Weights of a small transformer language model: normalized queries and keys.
Each number is 200 + 30 x the weight over its row's rms, rounded and kept within 0 to 999. Layers, rows and columns count from 0. The size before them is the row's rms in percent of the matrix's.

# k: layer 6 attention key, 256x256, rms 0.0628, rows 52-63, columns 0-63
# q: layer 6 attention query, 256x256, rms 0.0662, rows 53-63, columns 0-63
# v: layer 6 attention value, 256x256, rms 0.0651, rows 0-40, columns 0-63
# o: layer 6 attention output (transposed), 256x256, rms 0.113, rows 0-40, columns 0-63
k52,110,213,180,177,194,167,201,209,181,178,172,173,148,243,236,194,240,235,234,134,197,134,234,221,204,230,213,196,136,207,183,194,263,196,165,208,175,218,228,205,162,192,218,160,221,168,224,196,157,204,224,163,177,180,189,206,140,254,220,175,186,160,197,258,237
q53,077,175,181,207,208,191,197,215,173,214,227,228,160,185,188,218,295,229,188,187,208,199,243,133,190,225,244,194,174,142,254,233,220,160,184,199,171,216,148,219,209,171,230,230,176,213,214,179,177,225,224,208,220,254,222,188,225,196,207,216,195,206,189,198,228
k53,081,228,190,186,181,186,182,230,205,222,297,177,164,245,259,249,172,214,255,191,211,189,223,148,168,244,179,197,235,159,206,198,197,152,219,220,179,176,225,181,243,236,242,264,121,221,213,174,224,241,161,242,190,196,210,181,219,188,164,255,238,226,226,198,212
q54,095,145,187,146,200,204,216,242,219,221,168,231,221,202,243,148,160,237,182,151,187,252,204,187,182,157,122,186,202,158,202,217,197,206,203,175,162,237,180,136,218,235,188,181,234,228,166,219,165,198,207,170,221,187,244,132,208,223,198,154,152,203,192,213,199
k54,085,174,193,205,219,183,241,170,221,173,195,224,223,141,183,202,227,224,188,187,218,188,196,248,195,205,209,230,174,230,189,192,190,137,200,248,247,203,188,253,218,183,217,237,190,160,235,186,177,204,211,199,244,185,164,235,238,230,166,176,175,156,188,152,222
q55,104,195,196,205,232,175,200,213,157,220,199,245,174,213,153,165,178,235,171,258,224,172,227,216,132,197,163,149,150,180,175,121,198,199,176,161,180,216,185,146,210,160,152,183,219,197,202,185,136,209,227,212,189,195,130,151,197,207,244,211,223,220,257,159,212
k55,103,147,160,197,200,202,204,136,183,193,189,149,216,188,202,164,216,232,140,245,198,158,133,216,178,209,172,232,219,201,225,189,197,154,204,145,197,146,167,205,183,161,157,171,213,220,205,128,234,195,227,236,208,174,172,179,196,172,274,204,148,228,181,199,166
q56,096,228,213,215,201,163,201,214,162,178,243,204,160,262,206,149,186,222,260,243,178,189,197,180,187,239,210,193,212,164,166,197,258,186,186,189,166,200,183,136,175,155,219,249,220,176,227,226,234,195,160,239,248,215,187,153,191,223,159,223,252,193,233,205,255
k56,096,246,203,191,211,212,193,216,266,182,224,219,186,259,249,190,176,219,173,182,220,245,193,184,201,209,176,181,209,183,172,239,216,131,194,154,181,222,202,177,164,257,214,205,211,206,187,188,261,228,141,209,171,211,194,204,167,224,195,231,167,195,230,223,208
q57,092,200,257,208,234,183,210,195,234,197,219,194,148,217,209,138,162,215,199,248,233,164,203,227,210,178,203,214,225,172,170,184,134,240,189,198,210,211,181,261,186,185,171,218,213,228,189,220,228,219,242,205,207,189,141,153,213,199,169,151,258,232,285,150,205
k57,098,218,169,131,192,207,205,216,200,218,203,178,222,221,215,203,200,239,193,197,209,200,144,225,185,163,188,178,189,252,224,235,150,163,158,262,170,239,261,216,212,219,214,192,242,194,203,225,252,189,219,205,203,200,251,260,177,151,145,173,186,181,214,181,198
q58,093,135,246,232,203,240,196,162,192,177,202,191,195,189,205,207,170,204,186,186,233,242,193,178,240,206,187,228,168,199,199,209,229,184,174,171,187,227,203,191,216,231,185,208,168,200,207,199,187,171,177,240,195,181,197,192,192,241,220,208,217,188,197,237,190
k58,094,164,227,178,246,216,204,212,244,190,234,154,241,182,151,135,164,219,248,167,176,176,201,206,180,193,195,199,208,198,188,253,170,193,107,223,215,188,180,179,170,240,216,192,254,191,189,169,209,216,169,257,140,209,201,274,138,212,219,180,187,247,177,208,205
q59,105,217,182,208,222,203,211,178,222,194,193,251,187,188,182,186,172,254,226,232,192,154,231,184,200,194,193,144,152,243,213,252,153,184,204,210,193,199,181,194,156,149,225,197,202,241,192,213,237,225,207,203,224,206,157,203,155,196,178,193,194,130,293,223,220
k59,089,244,195,207,197,159,226,239,204,182,191,207,208,189,207,142,243,192,186,205,210,141,185,241,184,166,151,164,236,168,234,187,185,239,247,202,191,224,207,145,169,163,179,237,215,130,239,206,193,159,185,192,223,191,214,192,219,197,236,192,205,123,215,144,206
q60,103,168,218,140,236,199,135,216,236,223,209,253,223,178,222,181,231,191,183,181,202,207,197,222,259,190,224,188,221,154,171,198,205,222,198,183,172,185,241,171,190,187,204,201,222,158,166,164,189,235,220,192,169,217,203,181,205,218,116,223,202,242,240,202,210
k60,101,205,183,183,141,210,252,228,206,151,193,205,266,165,189,187,217,181,157,185,262,186,212,206,143,168,201,137,207,216,208,209,186,216,220,192,211,225,148,241,222,200,183,186,187,217,175,195,182,207,275,182,178,153,223,187,196,215,211,168,186,134,212,221,264
q61,097,200,208,250,195,225,209,150,220,234,204,162,162,230,201,241,151,262,256,168,194,224,283,190,205,186,241,156,167,218,185,185,160,211,179,231,196,226,186,196,201,192,194,251,192,250,213,221,202,212,186,165,206,249,196,250,231,159,216,160,197,181,209,147,170
k61,098,235,189,153,182,242,224,208,209,219,198,230,210,183,209,206,163,212,194,230,218,212,198,258,203,218,127,177,262,232,139,228,229,213,180,237,180,215,167,185,184,189,177,190,217,197,218,206,222,208,182,233,262,170,209,220,167,125,233,223,196,212,193,178,196
q62,089,205,208,188,222,191,181,172,144,190,164,157,210,206,207,200,223,260,222,241,168,183,208,203,210,164,175,184,132,218,210,188,177,208,214,228,250,176,179,222,195,252,226,144,181,242,185,147,217,217,249,200,200,200,220,157,236,251,246,182,173,243,187,183,171
k62,096,236,190,253,189,176,243,214,189,201,155,193,186,269,245,229,223,226,189,241,224,220,210,122,170,215,192,217,210,166,270,200,181,147,208,172,189,198,268,166,199,153,205,211,167,191,206,198,235,248,213,136,190,212,201,152,178,178,194,237,220,206,175,183,245
q63,112,204,169,231,183,214,229,184,177,190,216,189,218,211,197,214,173,201,206,261,156,152,226,179,192,185,250,150,201,237,176,196,172,190,210,206,160,224,189,183,155,194,150,167,177,227,213,204,216,190,171,218,172,184,214,258,221,205,264,179,260,226,243,211,206
k63,102,220,204,209,188,185,185,181,102,242,177,202,206,213,203,203,171,201,210,229,210,196,227,137,186,213,226,241,216,248,225,216,184,196,175,205,199,176,209,131,212,181,200,146,171,199,234,211,210,166,220,218,204,228,190,198,212,197,180,231,297,200,141,223,206
v0,107,180,143,181,216,249,172,170,145,204,166,194,232,206,209,203,220,223,224,160,203,204,275,188,162,205,185,196,150,227,173,247,186,209,164,162,189,190,246,159,194,237,213,184,207,256,211,202,231,147,218,243,174,199,163,185,188,203,189,239,260,199,207,214,206
o0,109,221,177,196,236,174,226,178,237,165,197,155,185,161,192,226,224,167,198,215,198,143,218,177,194,197,199,210,205,222,189,212,118,224,226,217,215,193,195,235,189,178,240,223,211,229,220,234,242,176,202,211,163,185,185,182,251,165,161,224,205,203,275,123,245
v1,103,220,197,156,178,249,202,234,212,215,208,265,201,184,139,164,151,176,203,225,253,197,165,238,151,215,118,234,191,215,233,159,188,177,224,162,269,207,171,244,198,185,177,191,108,191,232,229,220,257,213,185,175,159,148,212,159,170,166,226,211,228,209,155,202
o1,098,208,284,204,175,195,167,238,239,210,247,135,204,129,251,181,234,244,189,171,195,245,192,233,175,140,187,205,217,155,204,187,208,219,209,250,204,220,210,218,200,176,251,226,195,175,212,267,236,223,153,217,183,168,137,202,202,211,167,197,195,146,167,162,207
v2,105,228,149,155,195,221,199,190,215,206,220,178,229,165,205,212,212,195,213,229,199,233,181,193,194,207,181,224,144,186,179,199,236,222,159,237,244,219,238,215,205,228,226,212,174,233,203,265,164,210,190,178,136,241,156,170,257,156,203,175,224,208,208,193,201
o2,100,260,214,185,205,171,278,191,235,166,217,102,128,239,169,203,238,245,215,263,190,227,188,212,239,225,212,248,200,226,238,241,212,208,225,204,271,206,209,207,167,216,227,192,237,227,226,160,221,230,219,191,249,247,178,148,163,161,210,171,197,224,245,199,236
v3,101,190,239,217,201,231,235,152,243,195,199,240,199,216,132,195,148,233,215,194,156,202,168,232,230,220,223,204,174,228,185,181,142,200,151,209,191,221,195,222,224,208,180,231,225,178,183,209,202,189,194,229,197,222,216,208,235,184,200,195,195,218,248,234,192
o3,097,120,207,208,213,196,221,220,243,237,183,219,184,187,135,180,202,156,224,151,199,163,250,160,205,194,235,218,178,185,158,197,240,189,186,123,202,188,194,225,211,209,114,186,215,230,174,229,123,215,209,184,251,148,204,208,251,224,240,181,195,201,174,208,175
v4,108,189,201,207,214,207,223,213,233,194,182,156,189,220,197,215,188,266,251,204,185,211,145,211,177,194,203,190,235,167,256,181,234,204,203,201,137,156,166,172,190,216,198,167,199,226,195,208,155,215,170,161,209,196,246,193,195,188,235,187,250,179,243,197,218
o4,111,216,244,202,183,165,229,168,121,213,195,221,246,242,243,169,175,220,176,241,234,179,242,200,154,226,221,204,237,182,151,193,242,180,172,159,153,156,179,183,215,193,156,128,243,185,186,217,187,164,221,169,186,201,184,186,204,234,235,169,240,240,256,212,211
v5,105,221,190,188,211,182,194,184,226,154,217,252,189,208,225,237,200,231,181,172,163,216,188,208,221,219,215,187,240,233,198,165,184,178,193,221,227,238,221,235,197,202,188,202,161,201,216,211,228,204,174,178,184,250,234,227,202,193,214,155,184,185,247,252,215
o5,106,198,235,214,188,237,261,147,219,210,210,232,149,163,177,226,229,235,164,189,167,215,193,182,174,185,237,196,158,145,148,224,211,199,190,187,194,155,163,204,210,182,186,205,197,246,231,223,216,241,193,215,199,177,189,183,152,148,177,167,197,194,190,187,217
v6,114,197,186,248,146,200,208,211,167,252,157,183,193,252,144,245,214,196,204,161,181,222,232,150,183,203,236,181,182,153,183,221,226,180,210,150,182,200,224,203,215,157,187,192,208,213,167,204,185,175,182,174,234,174,213,189,218,233,211,248,225,201,194,232,234
o6,108,182,181,200,215,209,153,207,219,194,249,214,262,198,194,181,179,197,225,240,203,168,185,240,185,204,175,170,211,250,166,171,167,175,198,199,144,187,211,208,210,159,158,225,255,232,200,159,260,220,215,218,204,180,185,250,190,234,224,182,136,202,198,153,145
v7,110,167,189,202,178,137,184,171,168,232,182,220,188,263,229,179,163,242,160,218,209,188,183,175,240,190,181,160,220,187,221,217,175,176,177,182,197,240,224,263,194,255,216,220,158,178,246,201,200,145,192,209,182,187,237,206,264,136,195,244,196,248,224,165,172
o7,106,194,155,179,198,242,155,263,190,181,225,156,219,226,192,217,177,190,240,216,228,241,161,197,204,193,188,200,185,244,236,207,204,185,189,217,183,207,198,202,221,179,147,167,215,204,193,262,190,168,170,186,251,213,207,193,217,213,213,178,175,192,203,206,224
v8,110,182,177,230,154,167,224,268,275,212,224,250,188,234,230,186,195,230,219,240,190,191,204,202,218,225,204,218,213,182,146,221,306,206,210,169,189,182,185,251,208,185,166,198,230,157,201,202,136,228,222,232,240,222,200,184,193,207,183,231,214,180,192,225,239
o8,108,222,194,190,232,176,190,155,228,235,255,237,193,209,166,207,213,208,191,142,156,207,157,191,185,144,204,212,210,200,216,252,190,159,173,228,194,246,224,248,213,186,201,196,173,151,214,263,237,185,168,204,190,227,174,231,213,200,241,216,171,241,206,230,157
v9,106,157,171,233,246,217,192,227,200,178,209,134,250,214,202,194,252,228,267,203,193,193,233,163,200,259,152,175,208,181,220,210,275,115,201,183,163,171,190,155,183,206,165,185,194,194,222,214,179,150,196,167,149,223,189,131,191,221,174,194,240,169,173,187,208
o9,104,164,134,240,152,238,221,179,194,207,209,199,180,245,194,173,182,243,219,217,195,163,196,219,204,173,230,193,212,217,235,212,189,153,169,240,210,186,232,208,220,181,239,149,205,168,206,181,249,221,224,251,216,206,223,211,158,204,180,195,197,212,225,185,149
v10,098,245,212,167,173,187,190,166,224,233,229,227,190,232,186,149,223,221,245,158,237,182,196,198,166,216,216,212,155,196,239,215,239,211,212,241,211,162,210,188,194,201,186,206,185,175,191,234,161,207,236,227,250,231,235,256,203,208,176,189,209,247,167,243,204
o10,097,192,202,203,224,225,201,189,198,174,220,152,261,159,193,207,254,196,204,169,169,205,200,230,188,149,164,203,173,206,184,224,249,218,179,143,230,185,192,200,224,208,170,200,279,177,186,184,224,142,184,193,141,233,227,203,223,173,256,183,185,238,210,220,204
v11,103,190,275,199,197,200,211,171,180,156,230,222,163,180,217,157,246,138,199,227,223,174,206,240,137,185,210,149,166,208,179,186,159,203,217,174,217,192,146,231,182,202,213,161,189,177,181,162,169,238,212,197,204,154,219,208,213,170,177,227,205,189,220,174,144
o11,101,169,179,265,163,205,183,206,182,244,196,250,234,185,231,155,238,173,197,201,179,254,193,195,181,209,273,187,196,199,149,200,208,172,176,207,174,202,186,171,187,184,216,221,177,213,226,237,177,136,137,155,220,219,147,224,192,181,201,162,243,175,224,181,184
v12,110,215,152,247,176,158,195,171,208,204,184,262,227,278,227,210,199,218,151,204,156,179,154,205,192,215,178,185,209,221,183,160,148,218,233,244,172,254,230,166,232,207,214,271,174,189,198,253,191,224,168,156,190,208,195,223,216,231,194,206,234,212,241,205,178
o12,106,178,213,237,217,194,146,221,228,174,136,171,195,231,166,137,231,178,176,223,238,218,213,172,217,237,203,153,199,195,208,251,154,184,204,174,232,194,169,211,196,198,202,154,233,210,171,244,203,196,241,253,187,155,136,172,242,221,166,267,202,205,193,175,266
v13,100,222,189,169,230,226,180,247,173,209,191,202,182,217,224,231,183,201,217,232,172,191,183,162,123,216,221,200,251,214,149,169,154,203,191,186,202,224,155,236,190,180,177,227,179,217,150,177,193,188,229,215,208,204,256,131,179,208,219,173,168,165,232,180,228
o13,100,201,175,217,221,214,172,193,183,181,266,137,183,201,204,194,179,227,181,173,222,213,152,256,237,208,241,162,195,172,204,223,230,195,225,216,138,201,182,234,219,170,110,180,223,244,194,247,182,227,194,159,231,163,183,219,150,225,218,185,181,173,238,193,157
v14,105,160,165,149,204,200,215,175,180,170,188,209,214,202,266,253,186,205,211,180,197,225,270,233,224,146,206,206,195,226,213,190,243,231,250,183,182,215,171,136,185,201,182,178,149,214,229,196,227,189,223,179,133,237,199,214,222,261,199,213,248,151,206,201,194
o14,101,200,188,186,252,187,198,160,184,185,196,154,219,195,213,191,228,216,207,239,140,226,157,123,214,227,193,190,232,196,151,187,175,175,138,206,281,191,151,227,259,233,201,221,212,201,228,186,187,214,192,167,230,221,244,226,164,278,138,183,195,195,309,140,264
v15,105,224,160,237,241,139,225,230,164,218,193,147,168,216,167,207,188,215,185,202,207,163,179,215,203,179,162,181,318,160,217,191,188,181,215,170,191,190,198,189,148,242,223,180,214,183,231,153,282,179,169,223,173,138,238,204,250,225,259,191,208,223,213,175,194
o15,098,165,227,177,231,190,258,184,172,242,211,214,256,134,182,212,166,202,194,271,258,193,161,261,199,200,211,230,135,194,243,222,164,198,198,153,221,191,180,160,182,185,158,234,217,138,210,213,151,211,203,198,281,225,159,218,229,220,229,172,276,201,200,197,143
v16,102,266,253,176,150,181,228,188,136,201,171,158,241,153,182,199,195,182,189,247,191,248,182,178,111,178,175,229,204,235,209,244,258,203,236,216,201,156,216,173,179,196,188,192,246,189,220,221,226,172,177,190,211,224,209,261,216,196,232,225,203,200,226,235,227
o16,098,199,155,243,238,193,228,269,217,182,210,208,196,229,219,226,176,203,206,195,180,179,208,245,215,198,247,191,220,226,155,199,209,196,184,256,207,238,139,196,190,186,153,190,195,190,193,201,188,204,153,195,173,255,206,203,195,198,157,163,218,193,184,203,147
v17,098,195,185,196,202,164,184,216,257,264,165,195,181,225,250,219,211,179,210,175,193,213,206,185,190,181,226,144,213,158,231,212,248,130,192,156,140,158,169,202,225,203,183,216,204,203,230,177,254,214,225,224,260,255,216,174,184,231,219,223,182,285,216,234,191
o17,099,234,233,208,203,228,246,190,186,202,213,186,205,168,179,197,179,246,229,207,195,257,225,215,184,193,222,165,234,250,188,249,170,262,192,200,231,177,224,214,219,173,225,227,234,246,175,225,164,192,207,219,233,182,197,227,201,204,201,230,251,209,154,226,227
v18,110,195,189,235,202,201,218,226,240,143,207,192,255,207,200,208,190,204,225,224,219,188,210,169,224,210,176,227,235,193,169,210,206,152,192,138,211,281,217,204,202,220,209,192,222,183,160,185,282,221,212,164,227,162,261,131,151,260,205,271,194,199,241,209,171
o18,108,184,180,197,217,171,174,157,200,233,228,170,147,253,186,209,215,239,218,240,202,221,162,194,203,203,177,174,197,247,201,214,191,212,151,212,159,179,222,237,201,195,200,270,158,256,164,213,137,203,192,208,229,177,189,283,242,180,174,224,244,200,239,178,210
v19,107,182,199,179,230,183,219,191,168,203,199,204,209,245,202,226,273,215,243,176,181,137,204,203,190,264,213,215,133,173,161,193,203,209,126,208,190,201,186,158,181,192,255,191,181,217,228,159,259,197,131,187,192,183,214,149,235,166,172,135,215,225,175,205,200
o19,102,196,174,272,189,250,210,203,199,136,218,189,221,177,166,155,222,168,184,199,177,188,193,209,197,203,163,159,232,261,254,230,192,173,211,145,184,219,186,263,206,206,196,187,197,159,195,231,216,198,256,207,198,151,168,199,204,263,167,185,250,216,222,164,165
v20,111,243,230,226,216,175,173,237,241,263,211,207,199,187,181,121,221,219,224,200,233,244,249,203,154,182,179,178,206,163,200,147,217,193,155,194,179,168,235,179,179,241,191,191,220,231,216,252,175,184,248,257,214,214,199,188,172,145,200,214,223,217,197,170,218
o20,110,184,228,225,213,165,210,218,190,205,152,168,190,152,220,191,238,157,229,228,218,220,175,222,166,169,203,210,174,196,206,221,204,189,258,171,134,237,243,185,278,200,158,237,167,165,188,200,193,226,171,265,206,199,214,190,206,151,247,214,195,196,171,215,180
v21,112,220,179,220,180,220,184,253,200,209,236,225,151,183,162,182,154,170,247,191,180,186,218,156,162,195,188,173,253,212,207,236,197,224,257,207,211,205,188,194,157,174,159,194,194,220,228,159,229,151,249,194,244,154,147,195,205,200,204,161,189,174,173,217,168
o21,114,236,207,181,117,173,203,253,193,232,238,251,177,188,183,220,218,181,223,165,220,146,230,213,218,195,211,163,158,130,187,184,180,205,218,238,194,246,149,243,201,170,196,235,257,151,210,224,186,225,144,211,192,190,200,211,151,224,166,243,191,206,175,240,179
v22,105,176,190,191,205,179,272,234,178,182,194,205,219,267,170,202,171,165,255,216,159,132,151,170,203,257,212,206,203,212,173,209,215,166,185,220,175,253,166,207,221,131,186,240,226,127,179,250,187,247,193,195,217,170,187,191,196,192,182,183,170,173,210,213,189
o22,099,233,208,245,206,241,182,190,203,202,253,207,214,215,181,238,218,182,141,235,198,209,237,231,160,188,220,175,166,212,206,161,144,219,190,162,223,193,175,201,176,180,207,191,215,242,202,133,216,177,228,192,236,206,238,254,197,179,162,216,199,236,190,183,155
v23,105,230,254,223,192,252,262,169,185,244,157,190,207,195,185,137,207,237,200,224,258,247,202,243,203,235,184,207,194,163,167,179,192,192,214,115,217,173,217,188,245,219,192,230,146,252,194,207,188,210,161,157,190,185,161,173,198,196,210,230,238,196,202,188,157
o23,107,148,185,238,210,183,208,198,186,223,220,203,226,125,224,192,165,169,194,201,165,200,253,167,129,203,209,170,204,133,241,245,214,231,205,225,146,215,192,214,188,210,206,245,194,203,180,189,219,264,201,192,206,180,234,194,265,184,200,167,215,176,249,210,234
v24,105,181,264,194,261,224,174,209,226,208,193,191,189,141,172,222,215,188,251,205,226,169,204,219,188,185,165,235,208,192,183,178,240,243,193,201,172,203,231,185,206,202,179,181,265,210,176,238,276,130,218,193,220,194,225,194,175,202,202,206,176,151,258,220,223
o24,104,194,147,160,205,187,194,187,197,252,180,177,168,177,236,223,225,196,217,218,174,209,197,204,252,212,209,187,207,210,170,150,200,168,179,160,240,147,215,181,183,206,193,226,241,208,150,159,169,177,172,224,250,201,235,190,241,215,240,196,204,135,131,187,175
v25,104,212,259,189,194,148,259,197,177,201,217,211,157,173,189,217,196,184,205,204,231,226,205,200,117,184,185,209,187,218,195,200,204,263,217,191,193,211,190,224,197,178,202,201,151,218,198,231,175,227,207,143,157,171,175,214,239,188,205,155,171,243,230,246,158
o25,104,193,168,195,207,203,210,209,196,175,178,145,178,213,227,185,195,232,229,202,184,252,216,256,277,204,182,240,179,137,213,222,188,236,167,212,167,206,213,215,193,198,166,187,195,215,171,186,209,223,164,229,214,207,209,161,198,207,200,188,213,177,255,215,208
v26,105,187,232,158,238,218,166,175,164,205,188,234,152,218,152,187,189,212,266,177,202,155,187,217,197,198,204,173,172,224,184,199,187,194,225,193,264,202,202,192,171,217,170,161,146,166,252,155,163,177,204,172,187,125,233,235,182,201,180,145,248,154,145,200,191
o26,107,247,168,240,177,230,207,194,234,185,178,247,214,208,231,189,138,198,169,196,225,187,179,224,174,169,146,240,197,197,248,218,172,167,202,195,151,147,193,179,189,181,181,218,222,180,198,189,201,158,205,181,205,170,187,198,236,155,232,252,182,206,211,174,195
v27,113,266,232,257,204,197,181,181,187,197,209,257,212,215,161,193,185,194,238,215,206,150,199,171,181,235,202,237,255,148,188,192,140,193,141,225,220,215,187,211,235,224,175,202,218,253,230,217,227,144,203,198,235,185,240,186,148,213,196,182,196,202,166,215,129
o27,107,210,220,214,216,234,216,170,203,190,171,159,244,211,217,205,218,126,156,176,160,248,171,224,241,185,213,235,184,253,204,178,294,189,192,179,200,164,242,218,169,226,234,222,179,176,201,227,180,149,198,235,184,187,193,190,184,211,226,227,187,197,142,177,173
v28,104,196,185,208,170,255,218,208,222,243,190,160,137,123,226,195,200,236,195,170,250,200,216,161,235,144,235,176,219,211,242,194,219,193,177,155,181,224,195,248,150,234,228,167,205,194,185,164,191,200,245,191,170,229,204,198,200,174,221,285,252,230,193,207,218
o28,100,193,181,192,223,196,259,228,187,285,161,215,214,199,223,204,180,222,226,191,183,146,231,247,192,221,159,192,160,182,211,208,225,198,153,211,225,200,232,172,210,151,170,228,255,253,199,271,235,149,166,171,243,200,146,153,205,236,130,184,136,201,182,170,220
v29,094,198,174,199,165,151,201,188,210,185,232,188,239,202,255,174,193,201,146,256,150,230,240,179,164,203,172,234,272,223,228,218,170,159,185,180,174,222,188,256,211,200,198,225,178,207,190,227,186,172,208,208,207,228,167,217,178,218,182,205,244,222,217,201,213
o29,099,233,213,196,206,169,179,205,196,225,218,188,182,209,222,145,205,206,195,184,205,153,166,146,292,211,208,193,230,242,201,235,192,206,202,266,226,151,177,268,193,157,245,231,170,201,210,220,214,214,199,178,122,203,215,168,173,186,198,203,206,221,240,257,196
v30,102,203,240,186,224,233,217,215,208,239,186,270,181,166,201,247,166,144,243,228,204,199,194,199,171,182,201,207,209,186,192,190,177,225,150,197,195,154,201,188,171,196,185,139,200,169,184,232,218,225,202,205,172,187,205,247,213,191,172,199,226,198,194,204,211
o30,101,238,182,188,241,198,219,237,241,185,199,199,224,218,235,212,218,193,202,207,187,237,189,248,139,249,209,171,171,163,214,190,196,171,180,163,192,215,193,178,213,193,180,190,176,120,228,254,198,225,143,191,246,216,214,197,190,155,232,217,140,213,202,183,222
v31,104,193,177,218,257,219,191,222,229,157,196,208,203,167,162,187,249,190,157,230,180,179,224,227,225,205,178,173,202,190,221,166,225,206,167,184,204,161,256,198,181,148,208,236,221,193,209,190,134,210,240,234,190,247,152,186,182,192,242,193,216,222,217,174,152
o31,102,163,167,212,173,209,213,178,228,254,275,199,161,144,197,195,252,189,201,160,180,161,204,233,202,210,192,256,200,202,230,174,161,233,195,252,176,162,241,174,282,293,191,201,246,189,188,173,189,256,187,212,202,176,113,202,234,228,223,158,214,199,157,251,163
v32,109,190,173,186,235,215,185,212,211,193,210,178,193,194,230,183,212,211,186,192,155,224,205,216,256,245,248,187,184,200,219,231,194,215,190,191,221,157,207,197,157,224,255,213,232,216,146,190,233,197,192,226,178,261,218,188,202,121,236,214,174,138,198,153,200
o32,098,173,168,213,192,212,189,172,227,248,196,239,194,208,239,233,201,189,141,145,209,207,147,213,206,152,162,234,199,227,207,155,216,185,222,218,285,219,193,188,153,231,180,227,178,201,196,162,222,230,198,152,203,162,176,214,190,202,189,200,181,225,206,208,166
v33,112,157,200,201,148,227,217,261,247,186,203,243,265,235,240,197,187,205,227,201,161,168,168,187,234,286,211,202,199,255,199,247,199,147,197,200,211,162,203,265,192,183,233,174,249,167,127,208,168,217,197,227,210,189,152,254,189,173,162,196,190,190,184,238,196
o33,107,156,246,202,158,242,147,129,206,187,201,166,226,207,218,224,191,196,179,211,215,175,218,254,186,212,207,182,232,202,201,190,150,245,163,240,228,211,167,187,190,180,207,121,159,235,174,213,215,212,184,174,191,165,239,212,194,140,252,226,152,210,198,151,207
v34,106,238,197,171,194,157,218,170,236,194,221,196,212,179,207,192,187,217,184,165,170,209,190,178,210,155,247,149,249,288,220,218,177,216,220,153,181,195,233,208,149,223,151,211,206,231,247,221,225,192,168,269,183,224,187,218,202,181,205,169,230,226,232,150,167
o34,103,203,190,163,240,191,181,188,188,210,279,184,169,264,195,157,170,197,171,179,235,182,185,206,176,207,180,181,218,247,173,221,181,154,146,155,215,178,233,188,227,202,191,192,186,205,130,199,173,245,198,219,216,183,138,209,177,214,209,248,212,197,161,203,227
v35,114,151,206,219,214,196,188,228,214,204,218,196,185,207,235,208,192,171,205,239,177,168,157,187,173,238,156,194,221,207,218,250,167,199,219,229,163,171,198,228,199,214,223,259,202,195,181,237,224,202,139,207,197,217,185,249,222,184,196,184,184,192,215,197,191
o35,111,169,207,185,224,237,197,190,218,205,236,169,250,260,194,171,202,182,186,227,218,146,206,215,194,193,243,174,196,198,211,226,213,204,255,217,176,184,226,226,200,215,229,206,226,210,169,134,177,182,206,217,187,238,181,189,171,200,187,216,197,181,179,185,244
v36,107,254,205,193,99,208,183,170,151,179,191,304,191,228,187,210,194,237,212,149,187,170,179,221,165,195,203,201,211,258,191,228,152,228,233,200,235,246,212,180,179,195,174,216,206,227,179,207,204,211,187,171,189,204,272,230,180,186,176,256,214,243,171,257,175
o36,117,174,188,228,174,202,195,200,230,174,187,170,200,246,175,219,213,227,182,185,217,247,273,190,161,211,177,267,202,224,214,198,219,144,228,172,210,177,163,220,211,189,195,166,156,210,218,202,198,174,229,172,198,206,217,228,203,229,214,155,168,262,189,238,186
v37,113,216,191,224,156,212,215,184,205,210,163,186,176,202,212,190,159,205,224,221,202,172,212,187,238,171,175,177,195,151,220,198,166,211,216,145,182,282,234,204,195,193,162,257,160,185,223,245,221,214,189,180,208,226,189,230,250,235,220,266,240,204,215,160,103
o37,110,166,215,213,192,168,176,207,201,240,215,140,191,139,205,231,114,223,228,202,196,186,176,203,245,190,204,275,157,201,178,185,126,186,188,210,204,167,217,207,217,220,191,164,188,184,191,243,218,216,188,183,240,208,225,232,231,183,215,225,161,257,174,120,197
v38,103,200,209,161,213,244,179,208,217,196,183,182,221,203,202,189,209,221,221,214,218,193,177,163,200,177,180,194,175,209,189,205,200,161,162,197,205,197,222,234,208,187,261,210,206,160,187,241,213,167,232,231,222,160,166,159,192,196,160,197,168,174,169,196,267
o38,103,173,159,219,232,188,262,163,188,172,236,142,152,236,190,238,197,180,211,223,184,165,209,156,177,193,153,210,224,221,225,189,196,222,205,191,201,165,208,212,200,194,196,186,206,198,200,230,216,193,205,185,229,188,176,174,167,192,232,167,203,145,170,191,194
v39,106,182,174,178,144,208,208,239,144,205,256,274,182,196,164,171,193,208,202,213,185,149,167,229,176,218,278,202,186,161,171,186,152,170,211,190,180,218,254,267,218,218,186,211,217,236,195,150,169,254,236,212,239,178,244,248,184,195,246,227,127,167,190,223,173
o39,109,159,233,242,211,205,162,205,175,221,218,179,191,211,222,228,122,182,190,171,203,208,210,150,192,233,146,202,200,194,202,221,211,170,219,118,171,218,218,179,253,227,208,211,190,212,231,225,228,157,133,200,204,155,152,218,192,233,199,214,223,266,157,205,218
v40,105,197,161,172,245,231,190,213,127,201,271,186,164,184,133,181,174,207,217,219,237,221,250,155,170,211,179,227,151,124,178,220,216,206,181,163,271,206,169,193,165,164,193,158,224,143,178,210,175,204,195,213,191,189,191,218,205,225,187,173,161,198,179,208,160
o40,110,196,162,192,176,149,223,216,245,234,192,129,260,164,235,257,219,206,202,148,193,148,187,295,167,225,204,194,167,230,236,204,245,186,220,204,210,185,247,228,208,219,231,156,172,157,152,218,188,177,213,165,207,222,232,246,230,203,155,161,177,178,144,228,171